{
  "n_layer": 9,
  "d_model": 128,
  "n_head": 4,
  "n_kv_head": 4,
  "head_dim": 32,
  "d_mlp": 512,
  "vocab_size": 8192,
  "activation": "squared_relu",
  "norm": "rmsnorm",
  "norm_place": "pre",
  "norm_eps": 1e-06,
  "positions": "rope",
  "rope_base": 1020.0,
  "rope_fraction": 0.5,
  "qk_norm": false,
  "attn_scale": 0.177,
  "bias": "all",
  "tie_embeddings": "early",
  "parallel_block": false,
  "extras": ["local attention windows", "paired heads", "exclusive self-attention"],
  "init": "uniform",
  "init_std_qkv": 0.0426,
  "init_std_o": 0.0426,
  "init_std_up": 0.0426,
  "init_std_down": 0.0,
  "optimizer": "adamw",
  "lr": 0.00202,
  "beta1": 0.95,
  "beta2": 0.95,
  "weight_decay": 0.066,
  "lr_head": 0.00759,
  "grad_clip": 2.0,
  "warmup_steps": 548,
  "schedule": "wsd",
  "decay_fraction": 0.634,
  "decay_shape": "pow",
  "final_lr_fraction": 0.05,
  "batch_tokens": 8192,
  "seq_len": 256,
  "doc_mask": true,
  "train_tokens": 133200000,
  "steps": 16260,
  "dataset": "wikipedia_en"
}
Each number is 128 + 32 x the weight over its row's rms, rounded and kept within 0 to 255. Layers, rows and columns count from 0. Numbers have three digits each. The size before them is the row's rms in percent of the matrix's.

# layer 5 MLP up, 512x128, rms 0.146, rows 432-486, columns 0-127
100:125139146120102155106122117130127106069132168120156127186132128116171109060133162121144083132149156149198150071172117114143157153132144145083129116147129145142118081115171124124135102153150162130174114105196109113096078148117163142129106131149141125080100177161043153181129088167138083060146164030190094089182132070140088156121143086135068127118110143141112113143139140144142064157088
100:094186133144098150118169097213145151132135112144115169202107121161132124172132128098099089146147101126120143132156130129145188120120124116074179163065176110092154168126119168108130083139140173080140147107132169148109127100055109096137174122138159071106150176113100105155167120105159085104122184170084142148177173161159099139097199200187107128160137084166106125153115145143150157144151
124:137106086106161094092136123156075173099162105098103125081149043148104128119105190120112113147163129161143107154150144083095143135188187169061137139151123152140125112177177110153142122118165127090112161127100114095142120131103123172168163121141132164061119134110116122099161079076177150094199126120132135099105097100178132187108104131083119129160101131106089132166144196125120132035064
100:095168095143153129110143082165131122063144190130159127147117150196134128173139217157132108129109157100149118120114105106110075141139117119125154210173111164063225151076081089153154094075176146180122129130142106121118106151112136110124133117195103135141147116092139095092191110154157096112106192161132179105098084106105102149118128166172145134137144097097098136167140172140096116107159
087:092141131101178202124059135124161137142101128137121100149121132153120130154153138113097090171136120192188136143129137091112132122137120113117105166126226167142190099166080122128164078077110133132144121116119165129106140074139089103101184092147177108090139099105079071203133177177135098126161172157157179135079117136149118130116163171134095146075055148140125115111066125158126120148167
106:147139131134095121115119145161075173123091163134107100169143153114099115160126149144154115114119099130199146103115162130143126116084147104110176109116136087169115147095147113143091177110148160131205077160102131108087121117108106066107174052099130113105201115130033150124099144139183184163095117104120155153083186074157176172108183110134199165114149141136096144150084126151109156119181
097:105185115099151112096116093133124108088098152110083079113091141114164176167161139164145117139120109109183069154185145100112133164111153091141101130130129089170094136141140036155200153080079117172174130131096182122133131155149116110128193130166157173096169066122049098116132142090116138128162099158082112094106103114165151153075192184122170143108116112146130075098119148098148129127135
086:121160158101142094089128119122110135104052153153141087080107143102100169197106151158183148172136102183183080129109160127181130198145115096163149157122166138165186107168156094137173154103106164115204083128123097100149129076118112169127150107049119188182117145137170128105139114176098109167097094152178114138146115087141097163126156155083156167118115182087117130113118128121104118122096
096:089103180115109177147190096187144124103111213149129129162096096120097142134114141142106115165154110144128103124120130160166166115131085124156140087146097142074035179096208085179124122096126079143060144151102133105165103070151145193170143163118170171121169123165099106143141114089099152134138127131093182074102176096124129141128136170168136070143093148089133097120130120129118169112141
099:143152066136144138071166062194053156085089127162113094078129110135131187140081189151162125145128110068125087182172143072168159136155138106100135128193093162137093160178134097148164153092133190107124125110138177103131074166109093108193125121114132115133118098119158097106094129098152137107141105170141132124129113124093112116116086165159144106147082136120090160209111127099121076136103
106:128172136085136098058198147132119195107062163112131127106175142165138163150083151072162111136142097104138113161177094107090157194127173107113098163147177119141132156136193104116149127150120122083130146124155150150152129098144119150151101070114136085147196163061128142107104128120151150169151171110128102128061200072106110164143128162113132133132065130106152093185119145099120194129156
108:159079105142153147149086077229080117126168127116116135120085146159114110164163122137102096156095142128109135115086136109140184147150152158110068120155116110125128215125162152152213109151151150171071135183125124154197110168098192155140121128126191120112128166047091100157141130097138193085150184150137150071145159118096114117154130115126162144149148107143176110149140114092130132129159
125:102110121129126161117107160100114100064147143079102058168124146156160128083201117215124163162162214147119149140114124098173104152097162123113119150138115123122154093125113084136127085131139100117153182138162178119105080146047139106144160162112127139133179134127117151125078151104132162130127163134163111159089138128156206172161106129121127101155127087058135127143155150117191111032117
099:091108144113208204172117116158126126115090111163137125173142157125130166117155153135112136122088084156128151108084121130191119115117101121093064180136105098140192183139137091133125058062202123076140150160100117140072076136101164130138133088108174127180134114102130119156157104160131088135128088152123088090115130169147157110131102138102156192101148156142090105129058173069143118142173
107:120156104124173170129133127137087103083153079075107130145074133125177106146182104205145092142102128120112168134139142097121108156101149144116128131156163159121167163132164102152168031130087117187093154160189171106106172142056182169159093105145128109119169114077095157121205136084136124098110188087126090128156150101154157139171123156148180132096126093141132159134138104113165107144187
118:153096132139119134125100115120127121094114173118090104135101119091088122140105150116150128142156193085125131079139092094121130108170119075134092167089151103091116153141122141209148125111153192151058139176149153096152045122120144165140096104146184163191173093153125124174189125122118135065124161180129144116098111137162217189129098119105085160106142160111172180162152108163107101079109
109:157116114094104186171116080123118122118082096058066154165086115178168172152117128101136120152123142087108156159096174103084152112153119116122136123119157188157127119130171024144090115158175140108118177118152112096146096101078064168144086191125146187134163127102138050143072190144153110107170167129103161134166117118135150134109153087152132125095098118099121134134107132116133073089097
112:118101152090170111118088124132136112110144097089103088151126110135185200111184115212186117131083207093128118108118161104172135118111177165107168164147160145120139148125159123145138140071123151097083133092138180136110101177044138168173097125151135115109162098113072095102145170144147162123082158114120149163140088170198131139130186150146123153179115121136159126110089125155156128053159
112:161083108105145160103130067128138096123163125132133073113127062140118143090132128080104102132138161119108186140079176124147117130052119088119081121099111133142187119108161108120096140082112185066143172090117170155093179123085154124160144149092139145124129116153152104123188114133179149172169165115098154138153180191120205172167135129173161125144131094124071098096103209148160116111162
111:112118166112180084110081160128148134117115155151118158165126147093083137126130202117109136199124090179211144150177134111121174123096121148078117112185084135177162136132125122122150088136103128143148135128127119113142094027114085203195156163126192101111151127101071106139075072145119124149181138094138163147121112137138089165141147150166144126158136123116124155129103186100100132051126
099:113094128112126098137079139184161115110132154143097102191140115188145169129123127139125111110121130133123175113101164057146124097145153166046131090120128139083136140097104154165088168133136141088175100175113130139113159119109137133132170101058152085116110185080066132159072125130109105098158131101149139157086118104154139134153197141218127184065155132140072102150112182181156176090140
087:167138097123105141103089115140138075116117077174108060144098148162134145146127132150120094129132148148155101076137157114092129118129123169114134074152197144137162153121097122189113153138167154136094100125171098116098068073113078186157117158159117067101189084166166121152154157132168175058175174108188162060138071144156113139095129182133135175093152108129140157134134135084105092085113
102:102091102130146220151130162149180114105102156148091133168137146191119119092065168095095153132148123093143143127124086091146131101183149188074123095079130104138102109090143152154091053119166086120119146162129098116126101128104107157200077075162107121137094080123132165117079102134137133180151178109150159155133186142181129138141099119164144129087094080167180129155130137099128078069135
019:119098103096131167059125088192137108079101150074141108155095107119090139148153143165096109201074154153128072138156137042186123205111133159092117120142143122155157150127138102141140142071156114119139132145163153111118063092103123072181155148106180111086145136113085152154174150101180138087146162159154108104100122100167179163086166139125160189151117139108131150166088145109161126106157
092:132198126046150176175105124147105122119128078110084124092137146133116156084116159082145119153083105156123168140110096082142131133097134110139113150172131145137165185102090053214166093163182086134130132167074128138134085137132089114161182127084144115087169110052181113140141133139121143101142103103086093154136136085138142184144167148171119188072135104183116124122147094111163118156137
030:120117064136137203112143083171086170075095143060133098120123107123096137160137168103114080169082165139163098107135156118114135178129141094081132146139182152168154163080175058134165114113128136155170157185130154135118052135106163082151119112108163161135160158107127042143111148090173134105166151067127132128104146104163191141091150137148126137111134136115150114139065176087122139095163
116:134162051107132189131053124141128196105138171120095102150104167111157168093153127165072152134118122111149149126161138104068129168099170115088142132107141177142146111105114096092140126121158123197123107096169172087129119156073118145156123106174163181107124162112043145160116167128140158107082111107166114120047101115154145111176108084150157151108081073123142191169110151141146076115128
119:096069082147141142157184108176112105123138206124167086117118154154135143140115135071147100152130151119119170115095140143141164134137122163126138075093156121096115158130137138183174068159120186152148123044132076104106135096094092110107133172103129156096112152154144130190151156106142143125110162154152165120093159121176139187094173096197123162105141197150148150166134142072106081116209
106:099139106085170221123133123163182123094078128155152159214116101137117111115161131171096179117169142147124139072109097094123118201122110159040093092078121152116088120076117118162177162101117121085164102140177160101066108132120172143136073115123133099056134113108126069134144108080111137121115121125105156120170119081142137145099111111141122130140087118113124136152146190126142085057117
102:135104171156126168134110085154156175131140145053157098132147153111117100072134086123139157141167110154139089138102086079112148119099090088138103134101150181163134118127115114126227068120128092141190131168152147093167150136112126189144093151096193189167144140101137104156137177145156111100140165087139080106065186181112214124131111141153132152152124138080137090102142109081158147110114
105:142149088127089136137109097195105128075043094091129108143017110132075157146159163165146123132102141130104119145132111103173110159152157070102104134137088148075132154127157073185117141134061108111078121152152156140123088073124119129119091191137134083089099118094084120151118164098137089093074129142104081084172120145201129133115108141150142103113122141099148168121114183152172146139166
111:083139126106108169108154073184107130121096152089165137050110127117066092212177142116138104120093096094184145096112204179104097151098151095094067123084133157173190120109143061108144165111154100156131106125105155108130094121139140146134115121090158112077163156105055143136139183097128132111144178121101145136140178157190116126131145132192127102149158168136136147136114121186141097157142
108:055160153143103090174104136157105123064132115152127096099132090179137107134163144086098119152106098110159155124097139066118094124113143159100152083037103138127140143055160113091126154140160132093114132109149162122094166083114127130116171154081109111164069120110124147128127116142097167082119146154168090147105179113171200203154128089084111119063146077161081099177110107110182099140135
092:178123093112097151157119136178126127077103133096169100117095127061125120122175125144104127124106151122130123089212159157134115121108070072089109226141086188127124133107127055130150110132135126115090140116125079150113101160132150158151127133101134119088122119064106162100170130165173086159133124116110110144107181203115134123063104136179157086135123127120186156154028166092127125113152
087:147101067143187176090072097153137093094150169168130113126167112118136111158156124128181078134092095141144094099140103175118111101151092086119119165047103076116124152203149136113101127094132144168112188125097111122124124086146094121136137113146160147090143108136110140125140165161139113150176142102148184207112120180137144144020119115125114115137063043103141161162100155132149101103107
101:131128112084189177135112081113142182103102105080166161122062140130112118078158169132165093152161190148164136109164107076146084137112177086148100177120145132107106107161125121148123103064139133099162103124122056115149133170113134083154117188137123091109164087139124130109152140157099104147141130125093146077133115156206162137094152141199161130104105178118155122145153143056069179101072
128:153096075158082127168185052113167132110102126120129131121077164185120141106107139121098121171091151130126113139115125069133122119171141169106169132111140140159130141109209086152090113116134154127094148145132105089126097068105100180142092137135164140157135188087089135121064160151150108184204151117174146113142109130114109103059173138182160123049142105167153121174116121099134151087192
101:114162154142166150143079136166132118129142201096137094139105114134114134143141150081158032128164097177217134148114154122127126158092099113135111110092212112106168134170130128102156114109137176126149103132123124075097098047093105112110171169099189129108128088097124115111192118118126156152130174154137134125156097156134150124072171092162172149140195140124109086124131135082200132145186
092:152114117180060138128098135127160127102112156166135148139156104118117160127127188099135089131124130133220117165124085084119128165100139132105112169128110095155143105125125068133124163093098147136119099079104122067113120162114182115172166114040147153111146177118108135124074106188149118149174141089170100218165116111163098128111105146153140115115160199118104125156152160017133124121094
020:124127122095146171144089122167101170092072139097091108155089083163096189158124162169141079181133143172145121089132132077152139178131112104119160114144162102176161133060150069187163156089136128163171126169123107107118085101105140085133130127108196167129140134063081093136116102140193137111171136131179112158120162136174166145098124122137170195121093143120135151181099117116168110089186
108:084135153101122153087102139180136165126125096118101087160157127159122134214150111179190146145072170127102140116175158055144137102065168143107104100168151113091172120137100160144098119086147144081087162166137131170097130069093178104186110147116131095167132181095155108175129135138140156170123163161163156130156153085133115146139200144162071133137085123120127134133106172146113122045151
122:087162124078093098147148126188120125105080148134084094133087157110126127164162138115185062133109116126100130089147155123105107127102142115137166128062093124151142185134140068142115142106103157114153084190201123054111129138092061103159138102156141136121104133158076127096092198152194182073113090151127127126097140128118156157049162077108145130122155151131085148204111144116135161107130
091:114100138116179110098096148171091117136102151155152105103088135123150167099124154146094091212146111152153063054094099101040132127108089151142142128175111130205162143122158054087174155143157096154127139150116134003126152120131136117118113125121163114135107110087110138154097121169149150092133132135167124129133114091108142104103194161146175169104134160133107094184094129104094092110100
106:134178084109162179143075151166144156113103083113093094115104120069093184151145192101152130144120151169117149124144114077165141114130106108125131181168149093144123141143128088169186137100187110067122100126090107137106105146089132125111208115084176107066100176061163134108195169160097127154159112128123101172087210109141117123078127092128128149103125144159115088183122171125129119107118
113:074155100133158205113114095142089088083150086113102121130117122118171173196147184172117048137149168138165150176176060128100099131107177143106162107146164114170146122088123141117177077112138092138129177121175163139130124095106144125093113163132132186091138088153098128127145174099167124190139163127129153139055130139162193119114180097123112148125084143135142112144149115098174104099188
113:094115147107119126136145108162099135126144142110148052114041080161150137075177105099095145125157130125142140113146126100111117143126140116098076133059136134166145135128157161149123063128186122090132135146117112159117169066075113142091151150107141168168160080158145121116162117178137107147126198127149122165080140213132122149100151139142099138050079143149186129182177169105082177088080
103:183104126120099116094206084129135160102115128148049084128147089122136122097105148112204092144097126141139119108123166102085122090150131077076130110159130130191134114065156123158140082145104141127107208101140120152132085106097161144173130169088120104102072124132119145135144086134161115111151140130111156114123150217164159172177163124159128133126120186150186148115136160076118121028139
096:138097146086146089150173148168117123117137110140122146072131134098092095118144158103145086146089159135087045088074175086078196114142070126147126100149083083135115159099179113123138103128142124115152146071170104069187139109079140165143161129138110140072120202162138143108131204153140136149144083100170116146151157125133135113144108081068150172179163107209138097143117124099113116110149
101:127128175120123145088086154132191095092123228091134075148151092118120132145132141039124139149152111162212099134166115092125164170117125084106143150142112101146154184110123088141132130141126141056159088185125159126109138116126095125128161170116137183132099167131108083140101095159177157158119139165175193137133148129126124106095163146146121121118159183078143106120166200148185072120098
106:131148159084123130121125099136168159098094091139123071072160119164105137137127120097112124155135087112154087150133078157162135106137123109118161053092186114204131134135122153116132167122198149128150117127117133146112101127072159131196142169138125153113053135105116118097089125106118097064101133160191100066142225116117161124178164125111103113159123081093096127163155176084089116108202
111:122168126098105114125129128158103131093062172086080107136105170152152051122081136111102133166108164178118111069096176070101161095129102140134127154085121116143071121090105201145161125130182081126155176118166075159167123124102166135185087150121112184160121118097111099106137127092160135124114160109166130074122087136203161182131081153140071128178101161158151088150152096119151125108107
079:153139142152140127063115102116092160119129077146152172095063078173087156095108152157100109141109110099145137142050085133087155157179176140049072164110126166136093128140168136149186146128155148098091130174202191131107120100130131092152105114126192128148137079137161138110180125091158171141151184099105130118133176143141119139154098169126132204158081157141142132157088110099150135085136
094:134091098100158129114177097170197103100111157150166051127148183194094107141132149151160091132054124086139136107126078146118133145152156092069191122111167135101111156142144132140140163109099126119128203165120127140086084047124115084149090080154148116146107104108119131190100175064130101154120198135074170122115146147096192160129148108162138121086133106134130133189117134121107114129146
105:116066126118120091139121118124093194110122115098142048133170109146129088122159102133187094118114187201128097090103169124095139110100130083087130130134129141123092156135115110145126157071076098129112165215165096142147101116083129063130105134119113138140100142113102113150106123073152113081148159106166111071076179081148129117091191089193090169046120126128133151125073119162126109113132
109:108118075127100116122129096166188194114148135118126080128160084154146106074127108138038126123114145102131069112168115093097124113126106143142115146117130162103134179129132100167147157099124101148178115150171105118136105127087127100117171081167190134098135091116089039186103178102113140103090133137141117117081082128118119139054197147099181163106105098045114142104151143155122125061108
# layer 5 MLP down (transposed), 512x128, rms 0.137, rows 432-485, columns 0-127
103:185186136085109081070186114137194117122097114124067108072153154147142158161124128090075071128141135109158063105194058111130158161108143139124104182154176118166097157111157121114119104095125167125058088125173181165139164086094132127151152147143111182085143143158112121072116090160116163139158159152127100120119146069134117132145156111066152153171157131075104109113117131130161098104137
100:104143153198110118124133118179093124110111134146128118135084117110158108139155099123047092000043157080105103070124103124136133156155138170095104157092104169148143126166162149150135115152124112124163151106139111165070105115141134169110178137125088126110147180187127144142084139171146080128107118111106150125175084142123122093126120111148165152161067163100094132128137164161189152116145
126:164159112109131118165120192186122146131138128119140113106196167135152115085153114134126117066109083043124140124133120140127106153193132115151120133180116150099100066157091103197132095134133135113091149154104140087141131186226091063146178131070108172119113141105164145128134137177173070088128119107108093119105159107096112122037090098152104177097125164145091161138116141140134101114128
100:138123145136171165107073163157116141139149137116119091110158147169086155129152065120091113049118109175165148163165152141111146154119173173159138119197205136094175116112122134107171163172158091084111095163140187153111145087096091153090164130106170191119139086143172144137089103066106122155154159112147140142168095147165092089194131089134138182096164103145186103144113148120156156100154
087:141161132114135074132105166116231135243151165148146126174153145133152112115159129171133154169164116104140115110153116082125063146115127102139163135095119178107118155130176094182093185104145149166082087122098153146102104133118181137109157106134094160116149076120108161104075127114118145168116119109152167165152080161094103112111159094077198086146131173129101072124197130136147138107133
106:146177182165105102114109146120176198145153105100145034169139082168127128117142115152136162080116207109163101122085163129109148142118121061130130068103078117141094109136095117070106053163157084102148182153158115138151113127176083111121174152125124144132126136107135102172092105113137140115179109069150098159113094140193123123162117146118196084159093139148086083157160117101132145113130
106:072127062202118084153149068148136114083192120115101161087148137143102073085110134127147108098127110144142187129110125154189082141174116141133134181071115124105148103114107066099102153097070128127090085115113142108092151122069170108100109083145186118123092148129154140109159157153174145138076144144136182132187102137115116100144065094162093111170188129123114122187078113114156142119099
088:088117131159109158121114165189087122197136120121112194154152074166169100145147138086143115065097102090085151170125132110095156092110142142113138124132158160135136092135131120093119093146164091089081135157087179182100156111159097113110111110177180086065140114131138097099122114078211180126170162118097137084135179169157153069189109145146091113120105071108140124117157170186144133117140
101:111139114138130169124165175115172090170127128136122110196137124138101159117147160063135107151167109105059131179063106101136091115106068125121133165061133140100099167124075150164135116186183145142196139146120094051139116136148148139133119099107090111097117114139155155066104158051156140175080155107173170174084156124117138183188070129105118105159138085153140124160115135147129154118106
100:189107126107130139129053094116202118136153101083189075139083131116168147132146095125116096090157190160128130106073062138105130082081109113169130141085109176132138155102095163092067083155113145139130170171085149103110174166133141163153088142138171077103110104202171128192092147106125107142105136126126110067124164170142083088130145130129145106164116117199119153122168108106107126146135
099:142165114128162136118186164120112127138128151162157122124193160116177121162161118148130169122103143130135157122077125133085171130108130187109110131091117174169139089130154111097108114121071063088153191151152103130199086116160125088109096083124114111139127087118076147128102103115128182140145143079169168125107190074103092205128123103097127210114107210052094086125148134151118110135148
104:090138095031143138157054130126093108155163089161162085070176107139149130162138132145165165157137119116139135154139165151137122165174038155105163108162148081101135163143107093130123141101127141135109111143128179127144183076167086155122143108156121147139108097170165183147161170134147115145093119173122139088199125084120172160118134170140102100103227116144087149182111101095141111137106
129:073146167087168125076120111211090073096132100108091106094113137150154109146145109081143144167142101174137181113138158118134129158127144073091141119109080183117079116088122186092168105169142127124117144180181115110148136161123131151130100152117136156110146092113170125145134043123129170102174127104118137177093110145139110123196150122166176230102135102131152123109164154119196158129185
091:131140102109149154110176105185104115053104129116099097156128127117103146101173137109107171085080159118126086154101166186117132163134141137101158100139084151084124131107167086114088117187131151100124082110126092137116076115153212119153071158122163212168161094118067116132110096110134170189163059165124147089178143154060117167164088107108112106103113163116151116065137138118098137132129
111:105107132144118144122228118128089140198135128160097078180142086160049162162118149137141098143103177134105132170188161155158156134144083108123213174152159134090161080131075128117113108135175138131164148165159116125131182106167093183142103078076146186167144153135153078059155143119155114102143081141139171141131175153145127104094097138168140110135106152129107084125120125151108167123142
115:165143160084136126140121214116102152093149135148147106094157110130131132117126168087156128143143118089147113160124174136115140158153169094148132155098114152136127066166145139173112100146108133133175123205108130133108036094121148127180107084079113121116118064066121159077109162159111151103128107154046188135103124119190161113175168081215129138163141096095166121139143084165122171137096
109:174138165107116134181096141120136188169094140163092178140139125077185083122095099121164146045144081124126080139133171050158109101194191140129113123141097100127087172137094182105136179136130142155155142101140129143157114118175107120112155127176174148132107189135115145040121155121169101123159161084158122144120097059144115142148129077128181172166150154157125167156165145139107120123137
112:139172145132117125173152135178139050104183108108068079142156094129097142068160131108130137177106062147088114181106217123154092119170124211101106104084143075182106135109114096137086180090132134141102144192114124105175170162145135122135119126122127146160165098092149118156142128176127157085152153133136122169150127161207176109146154085112175138135146139102147123141089157124104155087148
107:111163112086144113066107159155125110147152116139158094128132107163170068141176127145077151171111130101154158114113093105138121099095093118112148140113133139125125124100154192120113097159125107110135149151134211113049084159115091152117085132139170211126164108154147092081155192115156142119167091100135135067127100134181092123083117140079069117122191098050098121181167114160115101074142
112:153129148106129123128118145052085102080099093088123147112127133074117119089133170096182171159140134136120146129106075145099109064144183114076161137152138115181133104150097122147169152169128127153162104129086144191095106132085107118142121118120164115153136122136072134121102155163061136170115179072109158108107164126095103159162181126163095024135159145163103177068130156133111104080195
094:147075139173169135176091089166087126104160112121128128136152163131139103139151129110089102045089147080126101080133088143163166130167187196182130111169082116041123164127100180122125144158145121209089097084150121191131123100089111117145131173100152167069121141162122103185101129121159137113150149129093133109137136073062062063107116142121151135141123139140158120127127128121146096168120
092:129118100107098171098123063162174127163146144165068164088070099117186171119171178142175183145168117075143128105130112114150134126071226115162107127154091132141102150151130128131145110129104103064096111190116144082168122163151151099138121149148128177093084118150132137127183134085186141059186133150157083142117122092119157147112125117199125118113163096102148140150168163106151145125176
103:140103107138074147103151115168092114127139103127181127095157145154075124164130089036138089166104084181139128113122142179142170118216086073158139106085138109125179209130175138147151127124104143146127092154125137087174080139087094108082158154118093153135093124168177138149166129180129157155163095123119098131140078121144146123166172106068116135116109180075136187114158125148116167081143
018:103110106142162109147194132123104123127174172156133136155132114068161090187128108061088158086205150141144133101136094130186139113159158181100058105103141078130097088169143195148155157158146145126083116078097106116109135145111123127171079090162130086117195126168195115120133190148142120150159163164105155191110138139095122095170120091111123106127068174124149163120089142142135121087110
091:122102179163140117072122062179134120115109106111127118144085097078122102136151116128160151158169128127086173049114133188131182154087099081070139180128092099131115077157116136123107069141147167111130166155126129092140173109155123130168082134146096140131153103130122092137144151206090053105172092079169134170102162187127104159053122142187139135115131141151133156133138190149092102108123
024:212084086183097085122105118023066113028157132138077100125183151051127117138146126063153141125175126119110112138126080135121126117128112173109111096144146164091116162140096147167139095126117103154123114106040150117111129188131107115126168108107173115120157144097142119148115118147080131119127110151135162149109151147125127166149101089171148152129127114166164102194155095111142138076172
115:206093126139112123051113153109122162141121144064103169095122107096141129080088167089151101165151142062083159108141171182147094148163151118142130124136120162132105131137121145098120155134052087140122138166061157124099088151093126092146198192154091157106076156172161178148080155108145114170162111093146139128196144165167108083157137152118158080139178105151135152093093095145113133120131
118:106111121110107103080167132128144188206118132218102140086132116089122158056147168140153167097162150141157154184147171097145131109158098158114122147141116160186163108087112120080092150148094115092111117144107130111131174175146098127164073109147147161164102097071094180085147162164105171139161077134095122085104108122132087108116110131117180156108087132138155170141081119154084123203080
108:121121142153123128155189115137113158158113185135056085112179157114091205133091178049135102160112117159164128152123134132136170162080141114144107086145057139106114129103149102053136095101153162171168164097112120143144136144130128170133167106171102131113153093145168164106141127116124166170152173080117147179127118166094110112141154201164067120156141081162137108068095172090101138131175
101:216072115128117142077133167133117143139184137123148129166175151121110119070141070037090108102165104075126063145145132169107129107162132128109172103096140198136137109164103130137128110198107148149084078151113150123122126141132128127154066170109135153103147159109124115076147152126190103113130130137119106174111104137144120202195152084116105102130136170138174093125187174174120130124181
109:182110127084059135085143117153091141173132125099146127108154119165093114063154177116116096126085104132104110120108107183096120163101136107124169122161096151090149118121114147067166136112124108134161087123144171081112183049208154162092095049095144111138107079110143126125075095051149093164091129173086157146128134107153186187123157150127136130103111135174173125101148153090119130093107
105:126150094169133125146070146205193160112122159075098127150134157133108078145072103180119159076116081105166096146121111071176171186140086121149152199148067158117081099120164135122113099157108154134138165109079123115197111114123107101146078118105100184114151116098113088156160079138115092121129074088180172089144165149125110155153134115137139109177149155121076125106119145182137150171133
109:179125135163120092154184184074095108121102139167126146082138196153069085154153155105123169098147179114152099158071142140102122063138139111140066136129079165084135146158124130130146090106103100150125134096120133167128139167146125152109171139047109143088114129150189155152139130150169126162041154110158126181047105115129052097186134174158085135154158135144124145129158124111124132106111
093:058105128125121132094141095124067188188135161111127128107129140101083131160075144074163130023121130130113114152146134093075104099186145181137170069113155123148158108179170166098143169157113132169151103142089146144084132101084108135128118165149134134110089098143062107137113189113140124104157141098140100081101108108139090096168166164161057193119102199126111102136118117113153141138152
092:068173118170113103135164111142093125101165148117111126092077104098096113120152135142103128159145147094077117126128087093175141140180079162142129141136121170118103145113093087148137080108154146111108161098086112079106145154242192132156165172080134108114143115153079151128180200152093166124089162109130144133120143088131083101168096121116069236117140116118116112169122162144140081138100
101:148165148142152099124130157076148058195143113156144108124178128115064145192171148075168105150110155102058120120146139126112143154116128113124169070153105095066109136143113127172182128165117130163159092093138167115160108068111114123108137075100103130097088178149055128138119128097086071093124144127118153098079094135165139154110122081069146149131111121133154079112162105134211143070102
131:144124112094142112205090141175094087164185154145095148101164128159077107143107137096093176074133088143140093166120094156141089138134137155150123125068103158107174098171124155151133066067130168131099109131065188136105131163105145135118152163135134136188120099145097128090166179126130092075092149132074136138130112123138205118099166126136150141038117110132226099129112103120108119106112
097:119121058120101102062171149173117090136150096163138131096111109091106122152122099146108095064108110132115081160119083099086129191097118084182172117104125143075117101124147133127165162098092155141112156103082169053181157119148126175148142113066112145127163121105189131074118138121141066139149085125102138126176129159140115093131170133148113098078131167221164117084069093134111122095147
100:119110143132081122102145102110163145101043127092106112113161125115073144098159084167119138112158130092118095112101128125125100200084143091088141118139179101074108119102093133169097140082084095097128080075100156158152146111071140131143155054154166107094156124137144115171119124099109170140141135167103117122123130150104133125181198141016093127149105155106088152091152174140065089077141
017:122110151142137141118170159083158083091119153118161129074167114146088074171131140068150160137156090121079110130139129179152169135172092138110085086101146112085114101094076148123107046157093133104097074059121153133131152145100064074147127059143101172074141174131123168160182149066135122111069128135118162158165128094126120064111132170114136126117201121132139109094150143153146117134092
102:120143095128133095086113157175134137170069131169114137184194136177133151160145112137136155059097117119104123172110100076138099072097155136134160101168107125105149096104065135153108158166157183158144090145111139193148147125057113141090119068099088120156154099162056125133112075081137135167134157161166148110161084137091150085162144134132178153112072103129079178126191149149124143099150
125:055134074121071133151106079127123115190098073082091170112078138128155110180132178135138130100152093071108166128088112157101163087119186073164150128056119086159104128155117145129138174105121165100158148177163123143161143114097074156144102188143108102126075111135061137090100120105091153129133140099129101163080122134147127161100135081079159086154183111142117156162154071153128110142103
092:139122138120138110110148137166098174241178141206096158079134140105164103088104162129151159101147141075074107186135174105154196092116130137147078106147094172140133130134113160114138133104125152155105127122115158179092142155225108121120124123117104127113081166096154137041161098133120125097188131156154115100153118171082137115104162126099124085079179149143134159118178099134126135168109
099:114054179183104068108124119179116122106120127148099108100092077123075126091153177189126145090109128132111119116124140136174162135130017161148100137165098117132144076128101138093095081134139075129204172132086129155142163133145115198079130164101089150186146122086114128092153152175097131144124094076177119116132154164080130135111127150101140161113141179110166095112178103110123122168126
105:081191125151157132144160187130112096173043194122172097112082126131146137056108125080094107104162127157116144133140113117089091096173066149175173104122136160103100168152191113127185166107121080134148118128160128105137162161158168149197122093152105114125136150076142134232124124099152095087118110135136088160146105092124112124169069112074130127150083121120113127170112104132110146128108
109:172175137181105176101116127079089090108097141096084140144134132106108164051105112100160158163137156090149125124099131139137137167103146123153112119140158118163154147119147146138116090153192162152164152127141100130204063111084162083109184124139122150113133164141146163126104122092054154153152159130077170143106158092158139149164134091142076047162137082092106061110104129094212107143096
102:182167150159128131145060130208182114146116121129118120177135139108161112157149092133117144106098133125218103187093084161139115157110156091131121134128115093115089083205092169119126112089146221116131117121091165154116089109179161151142100130098100127134070124157065148171134106105146134084092137139117180110112140159105111084071156113148120142122163072102157166111134125111125057146075
098:154110149219138178142097157098198136143160125052126092155102114087080107139165057109107165129113122135145142096105106137090107113128106110183129162122136154079094115127109134179113150143177139133125142125128090126106096070130148114134088123131129119153211116098145111207067141105183109112139138130116166187101162139164150124152101099168106085181092067075088064116128136121115120080119
105:128149129125093181152106148141104072074151147139142131088150080142157152099157127119123148139171134132109073170176146154115112141192147178120148099078103076123140184178121078118166197193075089141127152121108141144174149125105184119123134141121147183154145102140119151128129099105126134187142160139183051113157124123174133148223187115105112103120107141181118102147108088119124133047148
104:199108158101154118134123184144179092026138153166164138124158103125104076160141127131070115121134160107176115112115141144118134141111106133109131083156161079140153091188142109208178142130081095080162101179119165128109131121157083150152202125093106146185138197120166122127138137170116162125079183120159132120110098140123119144130084138123112127074077101123087163169114158103081162154157
114:131143162134204136118113175170066137132095117120151139138117142191126132183157200126110161173114130115094202165119151095091157124141129191075159129067090095088066132119110107160153131165124116105088122120143085118137126107088154075143127063122104134131108172119084126094099149126174141104113146099192158108158075112144130123164083108085188154171094140160161080110163085104147111125077
085:197088107117155110139112091139092145117085122130116154178193089097168195123135142117148124138186130123129092117102147118157141141082063153202178158135134129130134154128149152153095196130126062102163168155050153098137133135166148122162103196069121148123092121101130164104135129130149158149137189085172117085068147072085132138120131132112126144132172130160069141178187152126182127130133
097:100123179137177140147086030154182108140124171166150164178152131080127112063139021157150132161096154149118160130088112128144149070129165172149118139158141134073128076108139151159103155163142133145149144138093118165145161125175163152124120168167104136143161130153158095146144186186155160128135166149127154101120119079112103105127097122127078081127089133183106112084162143163182115148071
101:173127112176083150116099092022106118091144110089122064161105168169122174092128135098135093152136118149190157091175134129188158114143114092123123146100117107112146119065105144149115173127145087162119157152135137188094072115108153117158157112109125142127138114169093126195104140129190083114173101177085159194187107085085103138149151103125130113126146138165080120080118169139087163102154